config.toml
n_layer = 8
d_model = 640
n_head = 10
n_kv_head = 5
head_dim = 64
d_mlp = 1728
vocab_size = 26634
activation = "swiglu"
norm = "rmsnorm"
norm_place = "pre"
norm_eps = 1e-05
positions = "rope"
rope_base = 7850.0
rope_fraction = 1.0
qk_norm = false
attn_scale = 0.125
bias = "none"
tie_embeddings = true
parallel_block = false
init = "uniform"
init_std_qkv = 0.0242
init_std_o = 0.0
init_std_up = 0.0242
init_std_down = 0.0
optimizer = "muon_variant"
lr = 0.0071
lr_mult_o = 2.0
lr_mult_down = 2.0
beta1 = 0.93
lr_head = 0.00537
warmup_steps = 200
schedule = "wsd"
decay_fraction = 0.503
decay_shape = "linear"
final_lr_fraction = 0.0
batch_tokens = 65536
seq_len = 2048
doc_mask = true
train_tokens = 654700000
steps = 9990
dataset = "wikipedia_en"
Each number is 50 + 12 x the weight over its row's rms, rounded and kept within 0 to 99. Layers, rows and columns count from 0. The size before them is the row's rms in percent of the matrix's.

# o: layer 5 attention output (transposed), 640x640, rms 0.129, rows 270-304,334-368, columns 512-575
# v: layer 5 attention value, 320x640, rms 0.0815, rows 143-177, columns 512-575
o270 101:43 56 61 52 26 56 44 33 61 51 76 41 44 65 58 62 43 47 36 41 72 59 56 65 62 49 70 49 43 46 67 64 41 62 48 69 71 30 54 61 51 57 42 56 56 31 59 29 62 37 58 54 43 58 58 54 62 66 50 37 63 45 30 52
o334 098:22 23 63 27 67 48 51 62 53 71 32 52 57 45 52 24 54 38 56 39 67 50 56 49 42 64 49 34 52 41 37 49 44 43 68 60 58 34 35 53 50 48 46 53 37 37 48 30 32 31 54 48 71 50 80 25 58 70 31 43 67 44 53 40
v143 092:56 39 39 43 38 34 44 50 42 54 43 67 53 42 58 63 46 49 53 42 40 40 43 51 56 56 35 50 67 55 50 69 34 48 68 40 63 55 71 59 54 44 56 67 68 59 47 58 66 70 48 39 34 31 57 42 49 74 66 73 57 68 33 38
o271 096:56 61 43 43 40 51 45 47 45 57 47 47 48 51 50 76 50 37 20 66 56 61 35 44 66 25 48 34 58 57 47 51 40 54 56 49 47 56 35 47 33 34 67 30 41 50 60 60 51 41 88 35 43 51 45 48 23 59 74 66 61 38 36 53
o335 098:59 68 56 47 47 28 52 30 45 35 51 37 46 53 49 51 46 39 54 54 59 52 70 59 48 64 61 41 49 23 43 58 40 64 40 29 38 33 40 44 67 74 39 57 67 57 74 37 48 50 54 53 58 21 49 08 39 33 43 56 44 46 78 47
v144 092:39 29 34 31 46 32 37 50 44 56 67 61 42 67 42 55 64 59 53 32 33 52 25 43 61 36 68 46 38 51 45 45 50 60 56 58 61 47 57 46 66 50 75 53 23 61 58 40 47 45 52 51 57 61 73 52 58 59 57 67 50 61 46 50
o272 096:45 52 67 32 75 53 44 41 45 44 59 84 50 43 53 44 72 40 51 63 43 57 37 27 73 33 38 54 55 22 46 55 37 61 49 23 41 46 51 49 55 31 61 25 39 43 51 40 39 64 47 50 56 51 48 43 42 67 69 76 59 38 42 62
o336 099:54 49 65 70 34 68 50 25 42 67 40 20 54 57 62 64 42 41 45 55 32 53 67 42 20 45 63 70 57 59 66 71 35 32 59 54 45 51 43 58 53 50 40 22 62 36 43 60 48 48 36 69 40 54 49 42 50 51 39 70 46 51 59 65
v145 099:46 60 39 39 61 52 64 43 50 50 52 61 37 45 60 42 51 59 38 46 41 33 41 30 49 24 39 45 59 59 24 53 48 58 44 59 31 49 54 64 45 74 62 46 43 57 50 41 49 51 45 58 67 67 53 53 51 38 41 65 36 38 67 60
o273 095:36 52 41 69 68 38 35 47 54 55 53 46 65 50 50 26 23 45 52 52 65 64 59 44 62 47 53 63 39 54 46 45 44 45 58 52 31 69 41 63 37 58 45 62 45 48 35 59 42 59 49 54 33 49 51 52 57 55 57 47 40 31 39 66
o337 108:34 43 53 42 57 48 66 66 54 63 25 61 45 53 56 49 65 56 55 42 41 49 47 57 40 57 60 59 65 46 60 43 59 48 41 56 67 30 65 48 76 50 49 51 65 43 59 47 56 38 54 39 29 55 36 63 61 51 65 47 44 56 64 31
v146 092:58 75 52 28 46 50 49 50 48 45 60 29 73 60 50 41 54 48 64 48 47 53 73 52 50 52 50 40 35 42 58 64 46 53 44 47 71 47 72 55 60 40 63 62 52 49 25 58 56 57 66 58 65 55 64 50 42 58 57 51 31 37 60 26
o274 098:45 54 69 49 50 47 58 43 62 26 59 46 58 41 47 56 33 38 74 40 38 32 74 61 49 34 35 39 57 40 57 52 26 63 32 48 88 40 55 33 52 51 50 41 59 65 36 58 51 52 62 59 68 52 75 45 53 75 43 66 33 42 59 26
o338 100:60 49 31 53 55 56 45 55 52 44 49 29 42 52 54 60 63 45 50 31 47 49 61 50 63 53 77 54 48 35 33 34 54 40 49 50 43 48 44 66 37 64 38 54 19 40 52 49 60 22 45 43 56 62 29 46 47 42 48 51 48 46 71 70
v147 091:48 69 35 71 53 58 70 52 21 59 50 54 66 33 29 46 40 51 46 71 49 50 78 57 57 66 65 42 55 59 42 88 48 50 47 39 44 44 61 35 71 62 61 23 25 54 59 65 35 56 22 41 58 54 38 48 44 56 58 41 39 59 60 56
o275 099:33 48 42 39 76 57 30 48 38 71 19 39 58 47 42 54 55 57 55 51 36 55 37 40 59 52 19 50 61 41 28 44 55 28 31 47 45 53 43 47 54 67 33 53 47 69 59 60 38 35 29 58 41 35 68 51 39 46 55 47 71 63 36 30
o339 093:41 33 47 51 52 46 52 69 43 22 48 41 33 32 60 46 43 58 53 35 55 57 43 38 71 49 50 50 57 50 48 29 55 47 34 41 48 45 45 23 66 34 50 47 41 79 52 40 53 51 42 48 36 48 70 63 60 41 38 20 71 44 69 64
v148 093:57 46 54 31 88 56 39 67 55 21 53 47 50 57 46 56 65 19 33 67 53 43 62 47 48 59 35 57 31 39 36 49 50 30 59 35 51 56 53 43 34 43 61 35 51 57 54 61 55 53 55 45 32 56 48 37 48 54 51 63 69 62 73 48
o276 092:35 52 47 44 45 58 48 71 38 32 67 63 64 55 43 61 64 43 42 70 59 69 33 56 62 48 62 39 56 53 34 48 57 56 49 33 51 58 42 43 40 63 51 52 52 57 50 37 56 70 52 43 39 40 66 44 66 69 67 48 47 57 45 56
o340 103:41 58 23 56 50 55 61 46 55 39 45 53 45 50 43 38 44 40 48 71 23 48 45 33 55 44 47 62 68 67 78 39 39 53 23 48 27 59 51 91 64 49 42 55 53 40 44 38 42 56 44 65 32 37 46 59 61 47 41 42 44 57 60 55
v149 090:32 56 47 45 58 53 43 49 57 39 63 51 67 33 48 54 57 57 34 40 42 46 38 59 59 30 57 50 42 52 61 49 50 57 51 50 55 61 51 65 56 50 55 34 62 57 38 45 12 64 60 62 43 62 45 77 59 62 62 57 52 50 33 43
o277 102:34 45 48 45 61 36 59 58 51 56 53 52 58 39 56 35 40 57 49 56 46 56 51 61 71 62 43 42 51 56 59 45 43 35 46 59 50 52 61 71 63 50 49 50 43 64 35 57 34 58 33 73 33 50 38 68 46 33 68 57 57 38 21 30
o341 091:66 30 54 47 50 59 53 59 32 68 35 56 39 54 74 68 46 74 31 53 48 48 38 43 25 47 56 56 55 50 45 32 47 51 56 55 42 36 35 48 51 51 63 54 55 26 69 52 75 79 60 54 33 30 49 60 50 63 48 52 62 36 75 64
v150 090:62 51 35 49 59 41 34 50 38 53 38 58 42 32 53 36 52 42 57 63 41 64 57 47 42 35 47 43 57 56 62 57 52 55 64 58 53 38 27 57 61 53 42 40 54 42 31 62 41 57 52 72 51 72 67 34 54 35 63 61 33 29 55 55
o278 096:90 67 39 60 56 47 40 45 67 57 58 59 67 30 62 43 55 53 25 43 43 59 42 53 43 68 36 49 70 74 45 70 47 28 43 42 36 63 42 70 50 57 66 56 54 58 42 74 37 53 55 58 28 48 48 68 57 62 71 54 54 42 67 62
o342 097:61 64 42 34 26 57 53 53 32 55 68 53 64 58 43 65 57 36 60 52 46 50 40 49 63 35 79 38 44 41 69 44 48 37 54 53 55 78 14 41 57 49 30 40 59 63 32 32 65 54 50 58 64 58 63 39 43 57 28 40 68 30 48 64
v151 087:41 64 81 67 48 62 24 64 43 37 66 39 49 41 38 69 61 68 45 48 63 62 47 51 22 57 52 34 51 62 63 46 53 24 48 47 54 31 61 52 48 43 66 39 44 59 72 55 65 31 50 37 48 46 38 54 49 45 50 34 79 56 44 49
o279 091:60 53 46 50 47 59 61 75 38 42 39 32 65 67 43 46 54 71 36 46 44 49 24 59 64 55 51 45 55 34 47 40 45 42 49 38 64 29 32 59 57 48 49 65 66 52 41 56 51 40 28 44 43 79 70 52 49 52 46 49 70 57 40 73
o343 101:39 33 40 45 60 56 51 41 59 21 47 68 38 95 57 53 65 27 33 57 35 52 36 52 41 63 31 51 50 43 30 44 53 47 43 57 38 39 54 52 66 48 66 39 52 41 56 53 59 37 60 49 25 35 22 26 45 32 62 60 52 41 53 60
v152 091:32 40 54 76 50 56 50 52 52 60 56 41 25 64 41 74 60 36 38 57 49 44 75 49 55 69 50 57 44 58 40 34 58 38 32 71 54 64 66 61 57 38 53 49 52 56 66 46 49 40 63 50 33 47 25 39 41 51 26 56 51 52 52 47
o280 094:55 62 38 65 48 52 72 38 56 30 51 38 51 61 63 42 74 22 46 39 58 53 54 56 54 46 48 47 40 48 53 42 62 33 53 40 59 38 39 65 56 57 29 34 52 23 67 42 42 35 67 72 78 43 41 50 44 41 56 43 45 44 31 47
o344 101:54 50 38 61 34 56 54 53 41 63 46 60 39 33 72 44 50 71 57 47 63 38 49 40 57 52 51 37 54 40 24 45 42 53 42 58 54 55 33 58 43 58 31 39 29 40 60 30 77 56 52 50 54 33 52 28 53 51 34 51 49 68 50 27
v153 090:52 34 60 43 49 47 35 39 53 38 40 35 55 47 31 34 67 42 78 46 28 45 35 55 61 44 41 53 53 60 46 38 66 49 25 68 41 67 57 42 61 51 61 38 47 63 52 46 59 60 32 42 54 56 61 50 55 53 32 49 56 68 39 64
o281 094:38 35 42 40 57 23 28 36 26 40 54 32 46 65 15 63 36 30 49 45 47 43 61 52 49 46 39 47 64 45 63 48 51 44 46 54 54 42 33 69 55 51 29 63 38 58 56 47 39 40 49 48 32 57 27 30 86 36 55 44 28 43 40 54
o345 100:36 51 62 58 50 58 62 42 65 52 55 42 73 38 51 54 52 33 54 51 64 60 55 47 56 57 67 51 52 57 44 68 37 75 59 56 40 46 83 75 52 66 53 47 48 44 39 63 53 49 42 38 40 58 61 52 56 58 57 43 64 52 54 63
v154 092:52 46 35 43 55 46 46 41 38 36 59 53 31 60 39 24 75 54 49 46 42 66 39 25 43 54 61 44 48 46 65 38 44 56 76 48 48 47 59 67 43 74 30 61 65 42 55 56 42 36 52 60 41 64 66 66 43 69 39 44 75 68 39 64
o282 099:53 52 26 32 71 40 44 69 54 63 71 27 43 30 56 43 64 36 68 20 42 58 50 48 21 40 62 62 29 40 33 52 44 57 38 75 43 47 67 46 63 45 37 44 67 48 58 34 64 55 46 80 60 55 50 73 44 65 52 48 73 43 57 54
o346 102:53 59 63 57 41 63 49 51 55 43 40 49 49 47 43 39 69 53 53 73 37 49 64 42 42 47 43 59 49 41 34 44 40 61 50 42 71 42 35 48 48 53 51 60 55 41 59 45 55 62 57 39 75 35 78 71 41 39 70 48 42 51 37 54
v155 093:49 65 41 50 30 61 50 37 48 40 54 56 59 51 45 47 69 43 69 57 44 57 59 53 49 72 57 56 62 43 32 77 65 51 35 07 72 31 35 39 50 56 46 46 39 50 55 60 61 56 34 41 46 50 35 47 58 59 39 17 40 29 34 35
o283 100:32 37 50 38 62 48 69 52 47 44 60 46 65 50 42 36 43 41 49 47 48 39 47 50 38 27 54 59 68 56 48 52 52 49 36 29 60 58 41 50 63 54 46 60 62 56 37 64 43 54 43 75 64 52 40 55 59 53 44 56 34 61 48 35
o347 093:51 65 45 58 39 47 59 42 86 58 58 51 47 54 70 44 62 59 57 55 54 42 35 31 65 46 57 36 42 71 38 44 29 52 44 49 63 40 43 63 53 58 58 46 73 43 32 23 41 39 51 52 55 66 44 58 54 44 67 47 72 27 49 59
v156 093:68 50 36 47 28 52 30 50 45 64 41 51 34 44 43 43 44 61 38 53 72 54 55 59 48 61 50 52 68 54 65 61 34 62 57 50 41 65 42 44 67 41 44 47 53 46 43 41 58 47 38 67 49 50 30 49 57 65 69 44 61 44 35 35
o284 097:47 51 53 50 42 60 30 55 29 53 33 76 36 49 48 44 59 62 62 47 39 56 39 62 61 41 39 65 74 50 43 50 55 50 67 52 55 56 46 45 51 35 42 43 43 49 46 40 54 70 40 45 75 56 68 55 58 56 68 38 38 42 48 53
o348 097:60 36 60 57 47 44 30 45 46 51 52 68 64 51 61 57 62 73 42 49 43 57 39 46 51 59 52 50 42 48 39 32 53 61 34 46 72 23 59 46 53 36 54 64 91 40 42 42 33 49 51 74 38 53 45 44 68 73 50 83 63 39 70 59
v157 086:47 45 47 47 51 39 39 42 48 40 60 61 57 46 80 55 31 72 49 59 57 44 40 52 35 39 42 53 69 69 57 40 44 59 53 38 40 62 67 40 61 44 44 46 52 27 30 81 52 53 51 34 57 63 55 80 29 36 49 51 48 39 62 38
o285 097:54 56 32 48 63 50 46 44 38 47 58 47 40 58 64 48 35 46 65 79 46 66 39 47 36 57 40 36 67 31 50 52 51 32 32 71 60 83 45 55 38 14 56 52 39 52 29 43 46 52 49 62 54 57 55 54 50 55 67 49 50 44 49 35
o349 094:50 48 47 51 71 50 31 15 48 55 39 34 65 43 36 60 51 50 36 34 66 54 55 61 46 52 22 37 36 29 74 55 58 40 45 49 31 45 71 45 55 65 48 51 49 73 37 37 59 26 49 62 51 54 62 53 38 36 45 62 45 45 26 43
v158 095:63 57 40 48 36 36 51 58 43 69 30 34 52 62 27 69 58 35 37 44 51 41 50 40 53 36 35 34 37 49 35 44 39 50 46 63 55 42 45 61 61 67 25 46 67 56 48 66 61 43 42 29 55 69 32 56 47 44 52 41 43 39 64 59
o286 099:34 51 54 33 68 31 41 62 43 50 38 47 41 55 51 61 55 66 50 39 67 36 44 32 23 53 46 55 54 49 31 65 34 45 40 38 54 43 59 54 44 51 41 54 57 39 53 67 35 56 41 56 69 76 28 13 36 30 26 60 65 35 38 43
o350 102:42 56 52 60 62 63 55 53 55 48 36 89 44 39 57 36 33 60 31 44 64 55 40 57 37 75 64 74 61 41 42 53 44 70 55 54 37 36 33 53 33 59 50 42 39 64 55 42 38 39 59 40 38 53 67 00 42 37 54 84 49 54 57 35
v159 090:58 61 53 68 31 44 37 56 54 68 47 56 49 55 33 61 60 31 42 36 53 52 68 61 44 27 49 72 53 35 50 34 55 35 74 72 34 34 36 69 43 53 52 49 31 95 45 54 35 55 38 77 55 63 63 44 61 49 45 48 54 57 48 41
o287 091:58 42 58 66 38 51 49 33 39 42 25 55 69 77 48 45 60 34 52 38 40 49 61 71 58 58 32 52 61 49 45 58 37 66 58 31 40 56 49 59 34 55 64 52 62 51 49 62 46 58 62 54 41 47 37 24 46 27 56 35 37 66 53 52
o351 104:55 42 66 51 38 78 61 42 55 56 75 57 52 41 31 37 27 37 53 37 65 45 53 59 33 39 44 60 49 39 75 51 59 55 55 58 48 40 45 42 54 43 62 43 81 59 41 44 25 53 41 45 41 51 62 06 46 50 45 54 48 67 49 56
v160 093:59 40 47 47 80 41 42 50 51 57 30 42 34 60 60 62 24 46 62 69 49 49 57 43 41 65 70 47 59 63 60 92 55 65 37 44 55 64 48 35 38 34 43 46 40 30 53 55 32 73 48 55 45 61 53 57 49 52 46 52 51 41 57 63
o288 097:61 56 52 45 51 47 28 58 29 42 39 48 56 71 59 40 32 24 47 67 61 52 58 45 70 35 72 56 58 60 24 34 49 43 51 40 65 50 56 50 41 51 40 54 42 42 31 53 48 45 34 61 34 61 47 41 43 41 42 48 59 66 34 47
o352 099:51 73 34 61 39 60 72 47 27 30 44 48 48 48 43 43 30 25 39 61 59 72 49 36 46 34 82 43 45 43 57 69 36 47 56 46 38 36 43 59 23 58 77 36 52 52 48 44 50 42 60 37 60 57 43 40 46 59 51 61 49 50 45 74
v161 092:40 57 52 38 45 51 65 42 53 51 35 20 17 39 50 48 45 40 49 66 62 53 47 29 54 50 39 32 26 67 62 38 60 43 59 51 48 56 57 54 60 73 60 48 60 52 49 62 49 49 46 76 29 81 62 40 40 42 61 54 55 46 70 58
o289 098:71 44 41 39 56 62 55 62 45 47 66 53 36 36 28 46 62 41 68 45 46 70 48 43 57 32 24 64 57 46 37 57 57 65 51 49 50 49 49 66 53 35 55 08 33 53 37 59 43 60 56 64 72 41 46 68 26 49 57 57 48 37 82 66
o353 099:57 44 54 31 63 59 50 47 41 39 38 56 44 49 39 51 58 52 32 53 51 48 37 51 67 62 59 40 44 47 63 47 65 66 28 41 59 59 71 53 57 30 44 53 33 65 53 55 53 75 40 60 39 53 63 35 68 55 54 60 64 53 60 57
v162 090:40 50 44 63 72 59 70 50 53 47 45 59 41 56 34 55 62 53 50 38 51 70 52 58 52 40 60 61 50 63 26 38 60 46 34 61 42 31 40 53 65 57 63 65 67 48 54 55 50 25 63 57 50 51 53 46 58 48 63 42 36 37 65 62
o290 095:65 54 58 37 41 74 57 68 42 35 48 39 61 56 63 41 55 56 52 52 30 57 35 56 46 29 47 58 32 84 74 52 45 56 54 44 67 42 52 67 36 64 36 51 67 52 37 56 51 67 51 30 47 82 28 18 53 64 68 49 47 48 39 39
o354 102:54 44 53 56 74 70 64 23 37 35 49 48 49 46 28 45 58 70 47 46 43 46 44 66 47 50 49 69 57 60 55 44 52 52 43 56 37 43 68 40 54 48 51 31 76 69 37 27 62 33 43 51 41 62 59 40 61 54 47 58 46 47 45 48
v163 094:44 67 44 43 56 38 39 29 61 45 80 18 49 36 44 59 55 50 67 39 38 35 43 78 69 32 46 34 35 48 41 42 51 64 39 26 65 36 44 42 66 62 44 66 38 56 51 47 27 67 34 52 47 31 77 42 69 47 40 64 48 70 53 73
o291 098:42 45 46 48 53 61 45 60 83 63 58 42 49 45 57 45 68 48 44 48 19 58 36 59 69 45 42 40 39 63 33 39 55 62 51 30 56 44 63 33 68 50 46 46 68 45 22 38 55 47 33 59 66 45 48 21 24 74 46 58 49 66 59 43
o355 099:59 58 42 33 65 57 57 39 43 58 45 49 58 49 53 68 52 31 34 59 47 42 42 53 51 50 34 42 57 43 55 55 32 42 46 68 28 65 50 31 66 44 49 54 57 76 69 56 58 51 43 62 63 39 35 51 51 37 45 35 50 63 65 42
v164 093:49 44 61 47 58 65 38 33 43 54 53 39 50 82 24 62 52 48 44 35 69 56 58 72 65 63 43 60 33 47 45 66 55 55 41 40 41 43 49 72 46 61 30 40 42 57 33 47 80 38 51 57 53 46 63 44 49 69 47 44 67 65 55 57
o292 094:42 58 68 53 36 61 49 43 52 57 50 49 46 57 37 42 73 25 50 64 74 45 34 72 37 51 40 37 48 42 40 55 39 60 61 45 71 42 43 82 69 57 42 37 50 45 34 33 74 28 49 49 70 53 68 35 42 66 45 44 48 66 51 54
o356 097:33 64 58 60 43 64 38 52 39 57 51 19 45 20 64 64 51 52 38 56 35 62 54 46 52 31 40 59 18 53 54 47 35 53 65 53 41 46 66 62 47 49 22 31 51 79 46 52 49 62 62 36 53 48 53 15 43 43 30 40 58 56 46 42
v165 092:57 52 75 51 45 58 48 55 55 75 52 52 45 74 48 55 38 62 28 34 46 53 50 34 48 61 50 54 52 42 52 79 60 62 51 49 46 51 58 45 41 33 61 38 29 40 53 45 33 38 65 68 63 34 70 52 48 59 35 56 46 61 56 30
o293 103:51 70 61 81 54 62 46 54 68 40 43 56 48 44 41 44 62 31 44 48 47 44 38 44 55 38 45 59 46 54 68 66 54 54 52 59 44 52 54 52 53 40 55 55 41 60 54 88 56 70 74 46 33 17 66 61 50 51 22 68 64 54 47 55
o357 095:42 38 50 57 48 57 57 47 47 52 51 55 61 59 47 49 69 68 54 64 71 69 60 38 23 48 62 58 39 48 51 44 50 59 73 52 44 58 56 53 34 59 56 50 51 40 37 61 65 50 54 55 27 57 71 57 36 54 46 45 65 61 49 35
v166 096:58 37 73 63 58 60 43 52 48 61 17 31 36 51 61 58 41 59 54 64 43 47 49 61 54 61 88 81 64 61 18 55 62 46 59 71 57 50 33 64 40 53 58 53 62 53 45 58 52 49 50 50 62 30 42 61 53 45 49 45 51 61 47 52
o294 105:54 49 64 63 47 79 44 36 48 68 38 42 34 59 51 38 34 67 71 55 61 44 40 64 28 55 57 47 64 38 52 39 40 62 42 48 59 25 37 58 46 59 53 64 51 67 49 39 39 48 53 30 31 56 47 42 66 39 44 31 41 45 67 51
o358 092:59 61 45 53 62 50 41 36 40 52 28 34 29 45 29 48 41 35 51 70 59 43 53 46 50 38 46 48 41 50 46 40 53 55 49 54 51 47 46 61 63 57 59 52 19 69 35 28 57 51 54 70 40 72 36 28 63 67 65 61 48 51 51 62
v167 090:71 45 44 55 36 59 35 49 41 49 54 58 58 34 48 42 37 71 61 68 56 40 56 49 54 56 51 41 75 57 60 28 51 35 68 76 42 35 40 64 45 67 50 52 42 63 31 58 41 45 55 47 55 31 64 64 57 38 49 38 58 53 60 38
o295 098:32 61 64 48 41 57 41 54 41 50 70 60 70 67 60 51 58 74 45 56 63 48 68 59 42 52 42 57 75 56 46 55 54 53 35 62 43 35 46 70 48 54 63 56 38 52 46 43 70 38 58 38 55 32 77 55 53 41 68 45 26 48 32 56
o359 093:22 65 59 49 62 63 48 50 48 57 68 64 29 48 47 46 40 38 68 58 30 47 55 55 50 49 47 36 44 53 39 63 39 45 61 42 27 37 42 19 52 34 63 49 50 56 61 38 35 48 47 29 29 58 58 55 35 55 42 30 37 40 75 50
v168 093:45 67 68 39 51 51 55 33 39 41 46 61 66 38 76 45 41 70 68 48 45 56 69 45 47 30 50 34 62 56 69 66 36 48 54 30 30 49 46 43 48 23 41 42 25 37 59 39 58 88 58 55 48 46 34 50 54 37 49 64 58 58 35 67
o296 096:66 76 48 46 55 39 51 49 50 71 48 62 54 24 60 56 65 72 23 60 47 53 34 59 41 19 54 59 55 51 34 43 45 51 37 65 45 57 45 63 52 48 62 68 46 55 60 56 17 54 47 47 30 57 53 62 66 25 41 58 55 59 32 38
o360 102:40 55 23 54 38 59 46 65 43 45 53 36 41 57 30 42 55 43 47 52 53 58 54 58 47 57 64 61 29 46 53 56 54 63 37 50 69 55 44 64 26 40 41 44 62 47 46 76 49 51 31 40 23 60 48 70 56 65 51 52 55 59 57 32
v169 092:61 56 63 36 68 73 41 32 63 47 37 59 59 86 27 53 25 51 66 63 59 41 42 43 51 77 53 40 40 57 34 58 42 60 64 55 44 60 39 39 44 67 53 50 60 42 48 42 65 53 59 57 35 61 64 47 58 40 66 47 57 39 59 57
o297 094:47 70 72 52 49 68 56 29 50 50 57 53 31 50 37 53 39 45 49 72 35 38 46 54 61 57 70 65 47 62 64 45 61 54 43 54 50 42 54 78 60 47 59 43 42 49 43 39 38 63 60 62 39 68 43 57 37 51 42 57 56 36 47 42
o361 100:67 55 55 47 50 86 64 58 27 64 44 59 61 53 54 55 45 52 41 48 36 63 46 27 39 27 45 59 60 43 55 69 52 63 42 49 19 38 53 46 36 45 54 52 44 51 67 52 51 56 33 22 30 47 38 43 57 37 46 39 43 62 49 36
v170 102:43 54 48 61 47 30 32 45 45 56 38 55 48 31 73 52 51 70 61 49 51 55 63 54 47 44 37 47 50 44 60 50 35 68 57 49 53 62 44 61 44 61 37 41 64 48 44 59 42 35 59 38 67 44 56 47 61 37 27 37 68 55 43 45
o298 105:56 48 47 54 41 33 34 70 46 19 66 41 49 66 64 52 52 55 66 47 25 35 54 37 44 52 52 58 44 51 42 48 45 50 61 77 41 61 29 37 25 65 27 43 47 52 48 57 63 48 73 41 48 58 41 61 49 64 52 63 45 42 42 70
o362 104:65 35 50 46 55 30 48 68 51 36 46 31 45 49 73 47 49 51 15 50 21 44 52 63 64 57 51 67 58 71 49 40 42 49 60 55 63 43 31 61 54 51 47 68 51 58 32 59 28 62 33 59 54 67 59 66 53 44 55 62 36 39 47 44
v171 094:57 42 36 66 27 41 50 44 29 45 48 62 69 45 57 40 55 57 43 58 75 62 34 52 45 50 60 48 61 60 53 66 50 44 45 59 41 45 57 32 43 55 39 61 45 53 43 57 43 43 38 49 54 73 46 22 44 56 54 46 40 65 45 42
o299 104:63 46 46 68 65 56 38 60 39 42 39 61 43 66 45 40 58 37 54 73 40 53 60 43 65 55 44 57 50 41 40 52 42 48 52 50 54 74 79 37 45 37 53 51 58 32 53 65 51 63 63 47 33 61 58 69 53 50 58 33 48 34 40 49
o363 096:50 62 38 45 53 74 48 54 41 57 58 64 48 68 47 81 28 47 61 47 29 43 49 48 57 45 37 55 40 35 69 44 48 57 48 27 51 33 42 37 62 56 43 28 37 43 50 42 54 41 55 44 53 44 56 73 43 69 44 42 53 64 47 49
v172 092:65 49 37 44 70 63 56 29 41 38 40 63 41 29 63 64 32 50 25 36 57 37 60 40 55 59 34 55 62 45 52 38 47 50 57 52 60 59 58 51 55 40 51 46 62 44 59 49 71 58 39 30 50 48 51 49 64 57 64 28 44 58 57 68
o300 088:45 40 41 57 52 42 46 65 74 63 55 41 48 57 38 65 49 60 60 70 38 59 51 45 72 46 42 46 32 44 61 63 44 69 51 58 63 62 31 57 19 58 60 56 44 45 47 52 44 35 60 61 44 48 59 99 57 52 34 30 46 57 41 46
o364 110:46 53 50 51 63 60 61 68 50 57 67 81 21 63 64 51 51 79 38 59 46 50 39 47 48 62 47 38 55 56 41 51 42 38 41 40 26 48 60 38 45 21 33 50 52 54 23 61 55 48 46 23 65 46 58 58 40 65 59 49 55 52 43 38
v173 090:36 73 55 56 42 60 48 76 69 48 42 44 61 40 60 58 25 58 65 29 36 45 51 52 59 54 77 48 47 54 56 61 49 67 46 64 60 45 46 46 61 56 45 62 39 53 54 40 49 64 69 37 47 38 47 52 43 49 59 59 53 46 67 35
o301 097:33 75 67 40 66 65 34 74 27 44 38 36 36 51 69 72 57 48 59 45 53 46 55 26 56 57 50 71 40 39 61 58 76 69 34 48 40 46 49 41 55 50 43 69 33 46 29 71 42 65 68 39 43 73 57 36 59 44 57 46 48 44 56 41
o365 098:53 66 45 75 40 57 49 75 36 49 46 73 65 43 72 43 36 66 51 42 45 42 45 53 29 58 56 56 57 46 45 43 45 55 30 62 47 55 42 74 54 62 44 58 62 63 42 67 52 48 48 41 58 28 50 58 68 40 44 27 60 49 32 41
v174 097:33 55 51 33 63 50 49 41 57 70 54 67 49 48 69 55 82 33 51 58 57 41 47 44 45 46 48 37 48 34 34 66 56 71 47 39 44 61 51 62 47 49 48 25 22 47 47 42 54 56 54 47 54 67 51 67 51 70 59 44 39 26 70 24
o302 099:37 33 53 52 50 54 44 52 67 56 19 58 45 39 56 57 34 55 30 48 52 56 53 42 40 45 41 68 41 44 58 50 51 50 46 64 50 46 57 46 51 57 55 46 64 44 37 57 27 61 45 44 54 19 43 44 62 67 52 49 48 43 45 41
o366 106:46 47 42 53 35 72 46 37 45 35 48 48 42 82 57 63 50 54 70 57 23 47 34 48 48 59 51 42 49 36 62 40 41 43 42 46 67 48 62 53 37 37 30 64 30 51 48 42 46 46 43 57 50 52 64 28 41 43 60 49 45 46 50 71
v175 089:53 68 59 59 47 54 55 48 61 47 42 53 66 44 48 69 74 58 51 65 37 46 63 55 64 37 64 61 49 38 29 36 64 61 65 44 49 25 31 48 39 67 56 66 50 63 75 47 53 52 58 44 46 52 51 19 31 48 32 51 38 56 45 41
o303 096:26 42 32 57 52 55 47 38 57 53 57 54 26 48 39 64 62 38 47 32 57 44 60 42 34 69 46 55 42 45 40 35 79 53 54 44 67 42 56 58 55 67 52 57 70 67 47 58 72 53 52 34 46 35 19 75 53 49 36 50 41 62 67 53
o367 093:62 66 56 73 46 26 58 53 32 37 41 48 56 54 73 37 55 49 55 51 45 31 36 58 74 68 37 35 59 50 60 47 59 55 51 45 69 54 46 49 58 38 45 54 72 48 69 45 43 73 45 25 64 62 48 51 38 76 51 45 55 59 46 53
v176 093:27 40 56 47 69 49 58 48 64 42 68 59 55 49 55 67 52 66 47 39 37 48 31 77 46 54 27 31 67 44 39 48 31 63 47 47 35 44 32 76 58 49 56 46 66 55 65 49 55 44 27 28 55 59 49 53 47 64 30 48 62 33 48 52
o304 107:73 41 27 52 46 40 30 49 42 39 63 44 67 64 83 46 51 50 42 60 54 43 60 46 33 24 50 72 70 54 76 70 65 33 50 65 39 55 51 69 40 52 56 48 62 54 50 41 54 55 64 50 39 42 64 36 29 54 42 70 38 51 66 53
o368 094:47 48 63 45 62 51 63 39 58 37 52 44 33 27 40 51 20 50 61 78 49 60 57 46 53 47 61 43 72 58 44 62 56 68 37 45 53 73 63 33 36 74 48 42 55 70 31 55 41 44 29 43 59 33 56 53 24 49 63 51 29 37 42 47
v177 092:41 54 66 41 55 40 67 30 53 54 48 55 56 44 48 77 55 45 51 42 37 41 47 31 37 60 68 66 49 53 41 45 47 37 34 55 54 62 41 48 43 40 64 53 58 57 37 30 57 43 55 45 54 70 51 60 46 53 49 55 48 63 60 48